Each number is 500 + 25 x the weight over its row's rms, rounded and kept within 0 to 999. Layers, rows and columns count from 0. Numbers have three digits each. The size before them is the row's rms in percent of the matrix's.

# layer 2 attention query, 192x128, rms 0.0719, rows 0-63, columns 0-63
080:527512503491505495451484469479471478488479464515490516479487471512497509528513505476480483497519475517479512518488506535506537540468468504499534481483493485428471471473498503472488478536489499
070:501472512500512458494494546524516485499517489506476492522511494469522536436489541501495504520480510527494569539514494495526489519536501477483537518509516528476468521477474534494467496493487431
089:446496493476502531543470520497521509473519534495519466449511495505515478502485506508550545539454533523497485496505481470490486538503518516476432514507488516544549511520518498512495505485524511
062:502507506544511496473514466501487490543465429506527504504507493468464537492517516478526513513525550484546515532487499549525501496475535532498489495497508501439454522459513492484516462532527491
076:492470467514484472523469598533508489467531538496484551491474505507539516527486481497478523504497528495518520481490447483499511492478525518464509469512484481532503521486487476481466530469522518
096:454479495521480510534477512498520484493490527551496501499518539545545511516471494514509516534513549539494481495478441484512474513493544473508470483527496516522516505535483497496474508471539495
089:488522455522468502494493462494557471496508558497510497480498529544528503503495506536478484517483544507505482503519523511488459545466527503482503481492482497519512526538486544468476487492514483
095:474472472511475520552466564466540465453515530528461515494469559513515466489456499494508462492501524507500489493528470472495465521515521481475450500516499472498503518487507509520477497466530464
098:500525533475487478533467459487539500557501495517477471538478450490473507476560499512509535498515486550464439495505503479509506493502461566506493500470488508525526489496468443485486463487515521
103:518492520572526533540508526473498488484530518484479549540501462460479487477499502481526489522501471493489489513496549541506502489521521515486469484477482529495473511504505442498454522477487475
107:505483489518494496519487523500510536496450478510489513479466484519500508532498486508485516545528494495498541488535509503494507482485477517507457515481496477468484562539548487518526504487544459
106:507506495480449490492516493508458501515487450522544493544508529495552442479533494475497517522488462499523475492503507487519511471501445438510465446569511483522507510529466480469543498481529472
108:472513510497448475512482512498488493584504493479485546542510516482517481516529485493487441559533510525517505485473500520551493487460514486534528493522515498465487496444538522501526494484522480
123:504510491468502503473467482530486497487487511524494493510507541497498520486538538528500471512532473486510490482521486520503479483442448475463528550502484465501502569502465490470492508502491546
102:500516468516505538480507478481488477522531471515525486527480526491476512512520503505492467510467511555464481500523481523533514520490533442498506475493476538455537496535501515530494540500502521
108:470510512493486517495486537456510504522469505504487423452544467533483497477523456470496514500492534523496529474534480511501482488525519511458519488498502551516506481463464530486469471501509490
104:539484501480510504498534483526488477521504505537507531487490430536514517471482495542525522490552462488469531504494517482458481512509488501529524511490482491550534481497522480488466476495498464
102:518473475511530528483537490526519472514498457475547519511492482502522491507524512538472472499506498531506536512517459501464497501514515528530489544480500490501543465541470535492505525519496544
110:510454511540503512510467467468491503510483513561502523475530537472509498528531496459465496503556486532495536534487499531465455499510491529469490531501494466494503479483524517476502500531519486
104:487506497470538451512475525539499514478471438512530526476495486465491499507529439544491509511489492485451511501469495499503503487490494521546528457468468524516450475496495489485493498510461502
096:485494482521502485472479488486547527531509433492504462529520471511517508509511485509498546490495534498432511484494537510496496518511471523510511511537505466497530474514472544491537520492498488
109:489487524548438443518471469446487542510494502483504489515509497462518462508523465495464513522482485520522520525499468516504470507506499496459493495470494512469485530445549480471467490525504553
113:511525494537541541527497505460506522486505530486537469437435511504484483514493458459495457543513508510512485465540556508493509485498496508521487503482461513483484544532503484470473485503547495
104:529492454501519544508486496480503503491486529520512519504515497503523479516489528481519478459443493505481467500525469507488516473445501509508525553463497468506526581534510472484463512464500495
106:506504503480490474484445507481513479536458456492491480498497540542495499496504513477497522497443507508528523524530485496455498492481468544460523500485498492473503476509503527476539487525496498
106:517491489554541489485496509519508545476486439538517554502499504475562545482498518526551538525512524536487472491484464499505479480499520492524451510514522489526487516454469501486497511486448527
093:511523494504497497479537495500484499505462520473483490520461480451540475472495493542481508487509476506484520506505485489493518475497526499541472537491528493498486468492511496488475532497484487
107:518479476523561507513484482464510537484522511528502445503516457502479489484545530500498510492472485559516518494502497506478475469512499516512496535437502528518508513526512513540469498507526507
104:517499500506470515464502518504454491531492535504461527444511496477492503455478495489478523470513472525521496481497513487490536481549481496455461494495505474487476471480520508485498505494491520
112:484520492509486474541494459515515566513538488457515467497527539485490521504506500514493474479524509505524496520471482521522512494515494495510481524513491510494492515497531495484465482503509498
098:507474504492508516484517529516481535451476567554518482529465489515554464493546519494512501497502450495484512509470488469516470505483491469481475497484458502529467486504537501501498505538479525
107:531523473504508541493475496479491511539569511507483472482462486512503505481471489534506485507521508488472491488506489512488483486523500507484470555510483471472477480475502560493521514508492505
053:490527515499490499480552485510472507521470500522505465455476455526453474505516531518527477470479508540508497459506532489502484489502520511486535498503485508519495525498521496488500510494531529
049:530497494487516479511496509474508509535498526449468498512515508474497535490431482527471494529469510516529507497477470513498472508502488508480440491510505507492500493484531531483505497527533519
069:502485473529513453495514474457491471585457498527541501472534487487498493502511504500519543511539508505540433489558523493491525501542511477480518477492487504533505546506483506489488469497533508
061:495467513516485494479486501485512517476480493490477506507506505545527496504450443495504507475478467536490507552496495480499501414510494505481474492517500537504514533540493510489490500528505504
076:497472482512498510459505487503487491503527490489540529504542500508533514503524534518503517539498506530472507522561480492491477533501488501506476479478496467484525522466505544559539487538525462
067:472478475514516525512494537475488496478502496503484523460499534512489477467496447456518512497522498514495517535532463464497540448513488461496465499504554507473520490500497495475505491553524506
083:533493468477524517500508490522479477484510554515421508455520495505504513500476494469499510493496496472516546511436530492492503503468523477491532504531477484500486494501480485507510491529451517
089:519492531456538490476522450532488497498506484489509480546489477496493510518522500502498519489468470494471481521499499566523497544506465513525569479524503522503492492506525514510494523507480513
098:461508515490478472524494521520482490484441521490458486522512515472526486530544491509502506455485492505472517509529466511491448545494500469478524471487498500553520509549509551512482530529490485
091:491519483515496506507489521509495487534480523500483492523539555516527519509513459506477531519466523529448475509466466530481499547524528504455518489550494481545490522464485517494536518505468534
103:550544480530518522474487504470480511496519520498489508478500492473483472469542526501547532505525433492485492501497525495493510467472494513516486532504519504506482435451484478470504523492494486
105:510506483486488546494505515490475502522539512475463539501503415492507499473469525521503520513527515500502536488513557455532529518558548550437485519506468539485493497477513519511535525521490515
102:489497510501482486486480490519493506472485518503515487511542479488508544476504549517506534498507510462541498501507456470536503494498484527480542485476505498500551486476463474499492441488478500
109:500487493496490476509476467530512520524504473525529499508482531509539482531538474517458497498517463500495529527473452486485478480489440477514498502515482479523493531459528437529515496528469496
104:504461496515476522483493561468476485497549529504521501516505498525518533510502501501509430524478477447501488479490532520493488525479543493493521499472453543473473503477525469457536441515505455
106:507522489498480529500493481501524499480505538513542523462475481520499499485486525528482478497523519507499518488543509507495500514527497544514530492471481527506462551470510486494488518515503511
108:518513505490537478501473492487471456523483501511450519489483438484505494461524495545484477530467483498520461519507471456520514490502505489540491468478464549547508475514450467482507502479490521
109:498522483511507494499515487488493484475527503468529524569496511491523492506532482489522449507515481517471501475522490508527477492505510486475544477501511498516510543438497509511508514477504524
100:464503511479480453497497502528530495490493493458489489476490524504486476504530503534495481495457492512537517505500446495493498545463533504444541522491474509499478496514505480469503475506479512
128:524518487471491494495510444509530484533507454487531462507466494548520506481482514507508519483524530499471470511518466483465499490516506488492482516531499502516513517521480509484529480492571500
117:526497476454499479477499494518480490527491488525503506506482490514485517480492493458524536514485473489501500507470482487529499526516503468464477471508513490522487514525471534488487465512520488
106:464471495474528503521492526498469478468509552496475486523543479481494490528506486483499489522486552490539508496489538503484439556467527526512544529506526491488518530473498473510475477506520464
109:479513533481456484475511501455509505521472492517514484460514508510479520444454483518514511495521508488526492510499528505483507524517519430457491453542490516515508488477470519496488513497535526
119:472482513534506498507517479540485486520486491518524518490518476508554561499495506541511495473558535461474527516519501495527494543474545494506490498516472519478460479532489501478534514494473447
108:489513473520534506495502503486549531464541509513543451482499471533519467496452506508498491498523500456482474523509502516472549549507531523535500471518460526543501523506495476547518476526486497
108:515524500487496528459527537512506477493471559510469481511537494502491457459514543489520497480542494483531481501503534497482463547475525482448517532536495472518493503498492480498505499515483477
112:525481512469542513506483529506492512524472491494515483533527503507496497508511506504497464456461491474498463501479494470547473491476505482454535518490495510521507512438484447484480511448466539
112:486489498478484497487507518541488485489503462473485539489488508480503573534476504520529513542535521482528488464482469480473503465474498497511530492524504448469507518520512519483536512491550520
097:525516505476488499503521471490528460498546499521527463513528523546503475529518467481529497492516480503512501500514506502522517485504441524462552453526489501499463444509481515480539484465482498
105:508453509512499492478508463486527534453525493487524547459494499502484488476500493486526478467471503488517510516486546528476525497519484540498499490476484452479510576524488449466483485485500473
113:467491510479534484493502512492499493485531530509527439486477503538486497500483481525523504536507492499507509497512497470513520502509471493495470475512503510523454490511538508505452486522561488
099:549491489498499499502544516513457474506476466527468516491502524503518497473493530485441546443496510470504527503478478510463491505536529464463521509503492498517489489484494491487478512532488493
# layer 2 attention key, 192x128, rms 0.0716, rows 0-63, columns 0-63
062:496501482497491477506514459493498502530522492487529501502531555503507522488528484516497544484464496507502528550533483522537499469553475450522517493524522505520492489464495528510542475526469504
071:494459490476518475480490534490502546521506502478498531484482487478515465513522517534474539493482476537466523531505475473510492491532504505532511508475497495528508482500526515492505524532494522
085:499504531523554544525518481526535494464512485552524474480515521519504472531528507473531486470500499492495449424460539491504474495531473514466472533459505469488498479540492455497484488458532524
057:479473475502468462466473503526483484541506515509523489490518504452516524483448478530470531545467492499509497531442520523539457508498507499518512482529512568480490488497470540506487444484493480
081:499513507514534516523510496480492464437512482506527507487496554516492507491521478464555472478497498485524461465500521470452529487488446523469512504504513487496479464519486483491513494471480526
086:483561525496468523543515498488508494489505497530545480454518518532505475501515486435545512497508557467497476452484488475507484475538479473457477528512487478494487481504485516504503462490517521
104:481514520514521499543461497520525477482514507556484474460494499487509503488508464505505503505513527506527522472470492506490522505469483489473496513512505457481474482543510515479481482490491531
077:459512486456466477514492509509570460484501525495475509481470514514502487509478494544456478510497527521509517494535533505476500477514491519517481456522526447511486516527493505465497481491538523
100:457534510484478500525475495524501486534494472478490517500518490468497488471502510528527550477494467503461481547492492488507548479550502543518508486512446472529514474489457444505498507494505480
097:513530552553511520536508509478459529499532502480505523483496507473499453490453514481533510489517508558470491495558544500544517488501468513519475480503517513530510510473505525478497510467483441
104:493444499524465506554522486489526496479467468518505503513482520549495521538471495520476504530448494472475520498513548513480516470500456518526461502493494481482523502546564522495525466504483510
105:498513499441550513498530483494471517551449474521496477517550498495486486468481517498496479490457479527490478475526491515499463425492501489510499481482507496486501491491466511487534510493510508
101:494470540493469475517548488492506522524501506487516512512491502517536453494486517517477473525519533518522533491492497490571506536480478500514502511509494489512462498473479556457541479473533434
103:517505475539488501512517491497532537542505501500473492503522516415507496496500534510507495473520529492512514470496481525512501487481532468488552492528501465487516545466514432477526463497513509
110:499530496513513536509463498494493476529510500520457501509558490493492503491498495498493497507489511491488485472484489505583427544499519478453463520461498532510503520488484556526464513500492517
102:461504511485477532486489509498536457495479454504495462459498447530481514485551497498509449512493489520521474518492504540492510510555478521461479492510449502515432500521476500515534540468476489
097:561539508495481539519502502494471528491510489451485487443510480524515524450523531500535469488505461427482513531506484503508505484480504547487525483542519482515518466507499436518519495497519481
110:500515500476502539511536514452501482505513478497454483515457494494546513454523475502499515497503496511551495497513509492490519511508521496521540534499457539515533467539527546485512502512511518
101:517524528499472510468556469485532465513473505457532544495499501467532505538484472466468483503505515491456533502475524501518491516514483469481506457518461449482468494498563497500483500508494466
108:505499475501469451510461525483512492473488468473472487488500492497503488517450468514489502512462515502453490494457484496487555519486483524517517477468472510508468484519488512493502494514462525
107:442496456466500493461482483502564467473499487492499477500497466469544520516470498498532505485453476479468504521464508514500455495462518485505521500523511520486476509501531480553500552494480557
101:483480540535474494493519486513501518507465486530531549544450503554462504483494499462496515550494488531440540518529507511502492497513530501481478448489492493517479511454536545510514471535489501
100:505517488521455519516487506489549492494480517512529507506490525530462535521511548476525495543493486520491482529522533521461529496461494523489440517460505504523465493517545507492486480479473492
101:529506503482485501489494515489503507576511506496524500491465516476521498524487496529470497485499515486464461526506511471450503528499523526520500528474515495500608552466507513486481512490528460
103:486496485480494444500473474484517495510534505533527492505504466475481512495570511508435530492474507542512559550535480526467536520513467526526537489515494503484528479520534465488503493494496475
105:485514492522472478510496521502533516506502466494459450458507495513547498522455474524469515495555547492549516496499514513539532477502501484494491524552509458522514533495503518486495547517466497
114:527477483521572495502495487483454499483486481486468513527458487478491507454509463523525497461473491516512529493488495511485505495517533506547462508527512544553514466517530499467494507447482480
099:517506491505509510517529489502529485470518522522495492516511466476532543470506536480492502505522509541523487489501474495512485493519479530487488476462476492530538558524519496509478528551528476
114:569508514482523473507496499441453498510492491501481537514539548491444466446473456488518517486519503477539497506500509460531503440519506497504493452476499472508458506463512537435491512487483502
111:431465495466471515492535473527563521503521494487502511527534520490481480470518517529510495515548459506465494485496461537483505499502514487513485524516545516537454516483549465495489479486482459
117:541497469490530510513522495477490498464505510515509466521495531537529497515487492472499464497468475535462498483512506505518492499510542488507496505474511494495481478514500509520459496503503489
103:496525478521516526488465500516529468528543497497493493493459515522502508523533551489514488491486547479518528528538500503522512488486486510511502481503429540503455535469490551449476527517489555
053:508529471463520529514479511490490527502536493499461455547506490535509477474506507470478516497517506504530489492515545507503501510501513419519463527458535509533512503537492466432493516521485479
050:485485515469493468488540546508514506473527462460511494498506463522513448483528522474485538476523506477529457534485473472484532528523499455530454484491496495525497492512503516522460521465489454
060:490502526492471473472495516518548452496506477433488514476518517463517500487490492505506559488512503476521540555459514485505531526464519536484483503544476522543511478504513489474448478481480488
052:513462530548495493539493483515498512511486516529461542523484518506449477534513506506519520554488524527518476543478463495457481520539515519444521466504529494489498478498533507525470488501546498
058:506411535510524492485508493480478518501494474485482474525501520493507507538498487517507521520489496478504434502479513516494506529532497508495486498527498530509548479488514520516517523516536467
060:514506475518512506492509479497484496569497576484487473468490500495468470478494510494464539533500538498510483479479526467514499428523460476485490506500494464546540524497490502480492473502538503
067:504548477492480491485545495446526473480492489499484538479499512503517472537495486513486465478484528457494487477545514443505543480464489510492525534530493514466507470550477513516500488481497470
100:519481537496531529474495496533465505497559482448475523531504498497518484539514471493526500461518513503465456549497468527480474571516541504501498485496488550476489495494507495530512526516487492
106:464476533529516492516488503523520472484450508503500511502481494494484518484508499492464498502438475502485530505468498538528486527481531462518539451497520492491523517513515520513470502542517503
099:456518487473526473457474533547505464544526512455497515512481494492492497507475439506440499499507517510516520511497503547525501530475529473486537473493506494479485524514511512516516526571469530
092:539495470544539504526472492485452525506474497491472488482520554472479538475482512461551477490505465493468495511525488486540514504490507509518508525549508525543468500500518502525445517466532521
114:518540517539484556531505530475470489505535492505448489482467482542522480494486506518516521496443533443494471495514495480548507465544515547511479503498466507446510501478500524505518524531502528
110:485534528477428430477498506492513520508536492535505508485528501462506544494548524506504553525529514493537506527493452525542512503500475504509529499553490510450522508476463484539541482530505467
110:503473492512485480502531449477518538503520475496528505543536532517507481525472480504477529548494508509466530476483512450501521493502489510518535492478525455525520493502504494519536488557480502
107:509466498530503508515501542511487557507502557499530499499441526529494527513543544486503500510482534509477434531519489510479532518471512495481499526490482501484507505489528501523518449509514494
110:510491508526463492476482464487525464479501466528471452505509501481464525511474488496540500519502497489474515505499496509479542506506490524457496454494465496493459539485562460482525501512454506
117:524516504505524518500443471445472491519510463492465490500486499510529502427550462499539512467484508542526470518493489507501529499522506531538526500520473516503483458495439516491512521500514477
108:476528529495510520495511484493464533503504494491510496524486478504485495519485528485544507519496464504512495478506522495512492469461527500449541541493468502531513500493455513493460503534538510
107:514499495509489503498496481525556524458529501510500499521461508517480534489568488535496511498461462512498516485510453481488516535532552521503543518515503514495504481500486507494485461485506491
120:474515495482520518445507462525530473543502478496471470494503455477514542474536537466464486481511463448489507488496484519478446478541497488470504504534487535488487535507509482491521482503518513
111:530489482460509500518502473511470506540492524491517492477502467490514482507538503509489460487465498490529505516522501515535468518566535488519538457516489478431488546545469533509495504478528506
102:483523507497492512482509514505506490442538496517521497501461520468523505548529493530488489515544490489531519524496478494454514545484483510486523532475488486508519517449535424525529523490550442
108:501489483476444479498476505534522471522481479490491470439510501483501524454499504503569484521505479494471485514482486501510500457483511447476516485530494511485454484518491481537491485517502521
125:501473508520511495516509478494546512510461507469498488442489462476550530505543517511515478481498538396456515473463534507522516513495495478509513514528507518477465481543515507527472484496491488
112:493545504522507495501500489503524476497495518511505494468502481462500506545479549484496534510490506506457421498481512503493493535463524510462495496488506506508458525512510474549496526524473524
104:531526510510523591510484491519478485464459506511481482487507557483522472494537453481545461488492466470515487550498520474496479512499552486496506542524519504451511522519504474485498498470530504
104:503487514490512491488484498511461521508494504524535470497516524484524461497526517524476483519493486523474492521490499453507509487509540478470539570521505485484548502425451475496506512489477477
109:498493482504469488495530516528516510495503473493498522480503507456485507497521499525469513476527538427525524503510486504461523469487513497508576524468468483470519495507472524502487447496526519
109:523544519472522494482512488503513499539531494490517507478545495495476476533515523461517483462529508481548551478514501504533458488547483521476502487499473501473451456504443502493500491465502535
116:525510524496502500512507463503499542498500521514509514498486499494443492512486474491541494492480493503489451466473500439418496503491523493488467480482491474496521499501530457490486458471528490
112:507487492464504509557517520510533496473485522499559454482539522511536523469548537467560431532489469532522512498520480508499542463487489517502508462482529477526453481501528483508481490514522534
113:547482484557527535455497463485466501490498499515493542520503500506499510516558456459433531483555533498497492514471474478468497477519511461501489453488480456476510480538504474525498499554521501
# layer 2 attention value, 192x128, rms 0.0588, rows 0-42, columns 0-63
091:526499452470483499499481487459509473531476541483484488498486539489443523448497503500478515475513492500484471493492502499493515492499490474492520482473489504478517537512477513517495493433515491
099:486499485506508500512470480516482473508504477487476480504513453498510485524408501506503530468512453510512512525457522541499498496498489542508497498469504476451515496528487501493468475504513518
101:506460499531470438506481555510507509488494477470464532539504534486536495510512508498486492499490503482518504459479491481483475462514523474490543527477492481501516512488526483485485448515493505
094:517485491481514509515490502472537538488522479525535498515552523540485502471513484460482479503486514513531486487523453471492535514522528474505493486487466463539508444485468484508544516485474512
107:474537498502555522522495517487515477530445536502502491502489498510493467520503548483523534541509489498474474494490532553511477525498494467485497497478513513535515490449502482496500503527486488
096:524519470534478526495516565497505484507505500505536496488457489521511512504503527510509508517518496527471513498452493534516486502476475543460495470488495511512470503504501474496471525520493531
100:496517482495482540514509470536486472513489481450508518463579459515522531504530511485487468470561523464520535511513504476535514466509527448522496507522518467466512544467505540529491523487481536
102:479466508468475559502486496501519561494551507509444465521494495476513510519484509464465505461504475540526537492518481534459507472489477523488541517499528493499472495500550478518471531527510524
090:479547494502478464480519495491514473508476493489491551510487515489498535523474527499479466512469507473474505468485488468482484495501501478500547482526494497505468505487535505526514482501506521
098:489518517497494437495496473529540503530470521481506503488496494481500498505516495488480532529454507517479478503518526494520472471505460497503500493517479521446482511531532503506515506537467499
100:536487480554497513503510468472488560490508516503536518488516519515467508445535495503500515486457499486491501527481495494484479470499519572478510500542543525480525495506450481508529500509514471
100:500485511527520538500502529531500477474482520514508484488496478452466472563530513460489489526540484439479514480522456477494494502516509444479467495513492521477481475485487493459571491519516476
086:478488497476494498483511490494501447520478505488463510449509475479471509475525494523533511474504517465472526544520501477477524457526501494497515503513465535496474507524504489513496491462522517
089:501529523455473534491495442526497512532502582506532468463503487529502464509499478493487485474482492523518479508508509485471520539465514545473539507478506489480539484474543499493492491523486497
093:473510533514527493480507508530506472514455523521548484508536503486492510528536502483533529494469510531484509522466522536501471544492530490463506466526505489541503475536500522496509493493460482
103:500504514477497540512492467457502497527506470511525541476480457471508506496491502496499518505484498510487455519503508472528499480531506480541490481474491494514482536478507504509478535486510483
109:494509499501499453508515491570509479474493443493519512500511481499528524513483502538514527522485493495515527489483510534503494507471482491508505486499544491489428501494533487503534506522481524
100:493529491538509500475487518498503485580520541530455527487477467497530477509476484539491517529524509521489476516511519538490539506495459484472515490481476506480470511494520497512465543521454550
101:506495515458490509502493480513499491503500491494456509520487491477500517539483501473531519593537493511516502465491548520477456491452471497495483526528558477549455493492509543466516460498482542
098:541529482534492478494481491520525492472451461501515520461471477500518543514475538515491528496525505487448535470484502505449510487508450508524492508480510488493481519531493478483491541489495540
097:519552474527486504507524516499483480537509500501452499515486451513529473491471513499454542460458475506521514492504529548481498476504497530483509514510463490528513486490526514466513501528531498
092:514508503481473483478465501524512479507492510512499513452521459487513523449494500528520492488528519494506524494484505460502525498510525544514495467486545485446465481533490503550479469511484526
101:492489495499553456472498502471453467505480509469557526496496493537513514530506503466538497541490506497488488502466512546503508530463517512500436525481492511509542466510512487490500509507477487
091:491521515517525550501532479495494492471489485478504499516523519485474436519552497493498498493488460519471474500512493541485463522479491482475544477492534510530484462494472447489528469507505479
082:506512475471515530485520461537547443540503462506496504536483496485480501506482492494516494480486495492459530522494493542546501471482473540498522500498519497523484469510509565522505549458484471
094:496519514530466476510537452526530505500463495506493487477471479497532462467524468522512558500448484494528473489500459514489492522488538481464530456462488517477506507465497461499499472515484520
105:494511496527517488447513522534522460512522501519527482498492457502509527524478512514473488515560517515497527460451493513478500501533473479548481471491515508467470493511505501482547480494460516
095:478466553537467491531533473529491482488522504457522509522524505485499520494503517492463494455477495497441517494452508524508510509511496517530521451469524487483458471511529425511465482493485512
095:525544491513499465505482498483500535492465539496495463472493501506493514524457501515492486524498496479496468544469501530537547530472421560524530526507500498536485474520472515512501506500500526
088:492500502532526492502485467437491543522485502468444524496481469455523482481528474497526545458439512470525487506498510438544508477530492509466479494450532514507471534489554536528430496495493497
090:507504475489523474503474482519473528491509434479459489511513495507459471476496459496494510456474466482499474535523520484484473517522510529511499518513548495491531510493445508541462505490526482
085:503518511505520494523488507505507512502538463533546529506498510520442468499495487543518482480508518516462487489514517457521521455491505492528473447489476551520497484495502533482480472492501488
118:490490525502513502512497542489514507527537485492477498483512524508502473483532465478508497478448521509520450525517457471504489525559517486435477529536444510475560475486509520508486523509497511
107:499469504504477485471502489494512471458490486533509492484512493472497514465502495512486500531493502460522542500503516547490538511494481490500513517486526527481505554481525482507494516531499551
098:531499473454488519496526502520489501519482521558513442497509481526497499494505545507496511503508490541516485454508533491504499491529470482505534533467531490517482504540523480476441463495473534
102:520497489515509486495478519481481491463544483503490479505537570485507542464498468481470509471503507526554489508491488461519485468518503486469476515506471489499527471469495527523504471508511525
101:507468508525482486470491480513517518488530520512502525487522510468519479463520455504496485503461531448532496529520478475461474468491505505479470571491505517511497536486493512528507453506474476
096:478512513521491500519490480528484468476528470470478500519476463493526513489514490494456471517464472493525471496542540462532490440541470453457530512470517551452514500489502551498519510519534480
100:521512479523488462485527504472502532531501498484529518510509514492508532533485506499499494461447488519500508478544521520476495506468475482516492509496504508493538486500519522471433479516477490
094:493514506458539480485518450495508493525471507544481499512550484445523500508482515543507519552520480453496544512487528526510515518468462503499522450508474456537441504497524510468510468516487518
114:494517506479473497497515520536512494500461434493461515507517478503514483454521514516487530527502499444485596478512524536524500509504494509490544520544520517469462516499549499493500491520479505
094:481495486514497464469470469478499472547514464474521499530521511522507500509469499497520509500438498520490532488477502498446529490515470458492545454453491501476536520476513488500451538497493536
087:481517467518486463462476476456507503509565510539487444481528486541525516524509516483514553473487494531540472487483499541482501479500519482531488490496510508536499484502538530522473509500508528
# layer 2 attention output (transposed), 192x128, rms 0.107, rows 0-42, columns 0-63
098:490486497505518478504518520498484528473516487500478490522497481512530486492502541489525475549496481473506521491548524481518416508492483541510486498519506510500513481487492477504527504520445457
084:508511511461500479497514550473521495513473528540513507550494497520503488501502494483551487502520482470543504479466537514510490481504540467471546492473514492494496489469507485494483488488511479
105:521537470505517548490528503467499506538540542499497504485476500475505521516491455504483509500468469472485500494511470525503492500474481512489462462500551555513510460510490516488544502511506526
096:481505494494492497468456435516460468497491532481537453504472538500514506509524489539508501467518496509514475512499521446511460477531519508460467485502524507512472470479500520489522506508501458
101:505462475484462491479494461506447538513515527488496503508483520510527505485496488520540511485510472463524538493481491479448488507511517528554496480471489510502504529496532518464471477474512506
102:516510566487475429516509464540500435505520545510502504512542503525470552492461502503472522502505498524549510486505491492460482533521497472528493488518531498478490471494495513506480473492503494
098:512493434479544505514461519504501538449477528529518498512476481520484484506504509501532512507492467481491499501472512516528463503499500528486525501475497470465494513524468518456526477505477506
093:497504507538528494519515485481501495483487505504526478494458485496548516534488524502484496479515524490507494483597467500532501505497461514470489500561502505528537501499457484529506501512490528
098:487499498506486530489470491501481510501507523514491488520482510528500531502519517505476510482490522510517547539506524520487522481464460522451464484482542450518536496491461532487485490484473458
091:511469528514507566480513496484531495504538527504498496528515533502495445506498496505496503488536492463492456514469520555469528520513516495542527522494537502551491486504525508509538505501511508
100:496489468478509475514457467495487461530497489530481528470511483506522520551509448494551508520517495494536536504488502513530460514467526499532515514481486497525487532512511552484456457493551522
104:508518490463454493509502538509467485494514495504462542522495473511529509463490443531536511430513476530507459500505505527498496512510488498517513515512480505530515526512509540545474494491499502
092:533509410510484506512499529561500523501501460483513513568515508484500535501580508456507504536488510497482492459515515544489518492499497537518476502485519473487531480482527493493481513549485504
095:493502533498527472489539525442483488515536473522471531487510495474523495526488509512508477515494518521531501461466477553468476491542470464495508467509486498508450497528472522509487495513507462
089:524528483495506506539484472523528499461494468452492503500492499499511508496507499531485501536516460508478455477461503529502490512512490451550503518469500541488486519451499514480536494494467572
091:483512509506510473545504508532495495478557550488498466478517517484500496499514521517489515426500499494515517486528475511517488508490474510491543470506468554482495458496489495489500438528520487
090:494486472539490510521514527455484486535501501556478504507477492509481491508519524470493500511480506501517461481496516464483501516523519487488534501533475487452495498497461500528483465460538475
093:504474511489511474519520527426494497442494524456525499526503487465491538511538515527499500489492496466523494468473489499454484491511553518508496482495459541509501474528518540513511488467536476
095:515498514520470533482513507477491527489500509509554507475481485533493508522502467489442520466506478497508487526492464463497529508523526473474506492541532509516507506500509480444504483516478497
103:492473527467467493533509529504495510509511504445481519498483518525470487505524459426491469493515496504486456504525532525505497473508509469482511476507459510529506483494537473474529479479466489
095:479512508515502515485503515468524533485491486508506502478499550526528498539511500484526503499507497480521507467530577514521461521531530479536489504492500470504524488503509496552547499504481503
097:505519497480534476506517506519469515466532480524494474530469488482493497518517527484468478459457487464501526477495431495548552497429516512509514536495492437488479535508517516510503500470523452
092:521493510489484536539485507485560526488494466496471476506483511505516492486492524511489541501562459486521523457488473447487477538518470526509517446519534511461519516475489521464492483535481496
095:479503480499493506528501476479461514517521535501491513522447514512507526476439521520548528516492512528532500485462553475508524506511474528541511503482478506498486512470525532530511487465474574
084:488483530510510513450463502522450554491543495430498520486510534491532491499468506504503493484521477523516518496467495497489490516491516481457496487518483545479517516542513511514440469525501524
090:495498459466499538478502521474464471551492493482475486489554526511464538523509513539531507453544529517472509518466505456475490519513468521503487529476540493506507474479525520451483530487506477
093:511463521482530482486515514504509527527484497465464498491461500503482509471486477487484522514526464471505488532537469447520529494516499507501534546463473478523479506452496467520482488469566459
091:516505488500500518527465540523476514536490522545487449508490472498511522534458528523467506480492494498544503529522507464486455467473458513514456515518517397504535502502490518526519512492482510
091:524493492519500531525480472519524459492519498470527527473512473480492520465507518507541520502463490512475517473486508458468488530514540476505511489474446518519505468463480533517485488531526500
099:520527504493482509525509522488494482509477513517513444484474509483504517533483532520543484517496528505491519498491449526479479491491487501511506514522517525498573508530497542488549514494525501
100:476492475544526528520500495467489506487512514496465523489528519470514502542489515470432493493515494504524515503551467494531557511472506519537527452508461482516481511555512502524497486464517484
107:492514483468537527453507490486538519485517530498450497491515487440538492496499487461517468510527445499463483496474520502451445487517454479490492554513468478489497476528520507526500496500448497
090:469505513524517493506500511525469541504482498530512559539516481502504501518510485452523512561495530483493480479448498542496520455467503482573474467473522480493482518560513454501515513467494480
100:519533481486524481547509502510513485473522495502487510462483517502464544512488460466534523452490474505456531504462499450500522482545514491475495522520491549527492490516501481472492482516510501
095:491501517503560484492496506526471491483552475505522533471465505512508546475518506482463496560476488483474545499540493472472445538482506510516460480523463506506495507474466472463486482504494489
112:511512504493530518520432506498492512552504495523485533512476492511495500514552474541544503498509518474463472477467483510536489481496491535511502480497508514484485499480473465487527496497486477
095:510479495478488504510523514489499479545516482508523465537497521488518483518513521512471478546471493464489529499492530521516503524492537544507534449555510494509509522491517502530486502509461522
089:486508504484500494464512493480539526509500500498515498470520514494465514503509463489532525497518501492477516490508462519512527529447484512534473516495479512515500521520504485504473432492464586
096:482525550520497480527513478482542502518541532460500492491485461498474463469496513470493475519541497485498533573456492529515475485480466481499524498493514509497513513537495484482534491524478532
106:501445478502482557507497527521523518494521520556482541484520486499465521502497492451518458494497477483509488460504489475498470506475499524474518522509525481460507486488481511492474480491498462
107:510493477523538508529520464497503562503537540517542508486456534480476486475467521448499495510457501468500470534454484511521496509546505503505513482499533488508515483509480494499519461491503551
091:496494475503510530485503538540485489457483509501496476467513503479519532499513523501487495507539509523515507533536520460497494492473513507502496515495520518490499515529449512474507506504506461
101:490514499524530530500537493529458499522488494486512509514494489487452543519519450514500466485532502504500519480452514467496559473505493530494531445443491521509533525519473498505515509482500541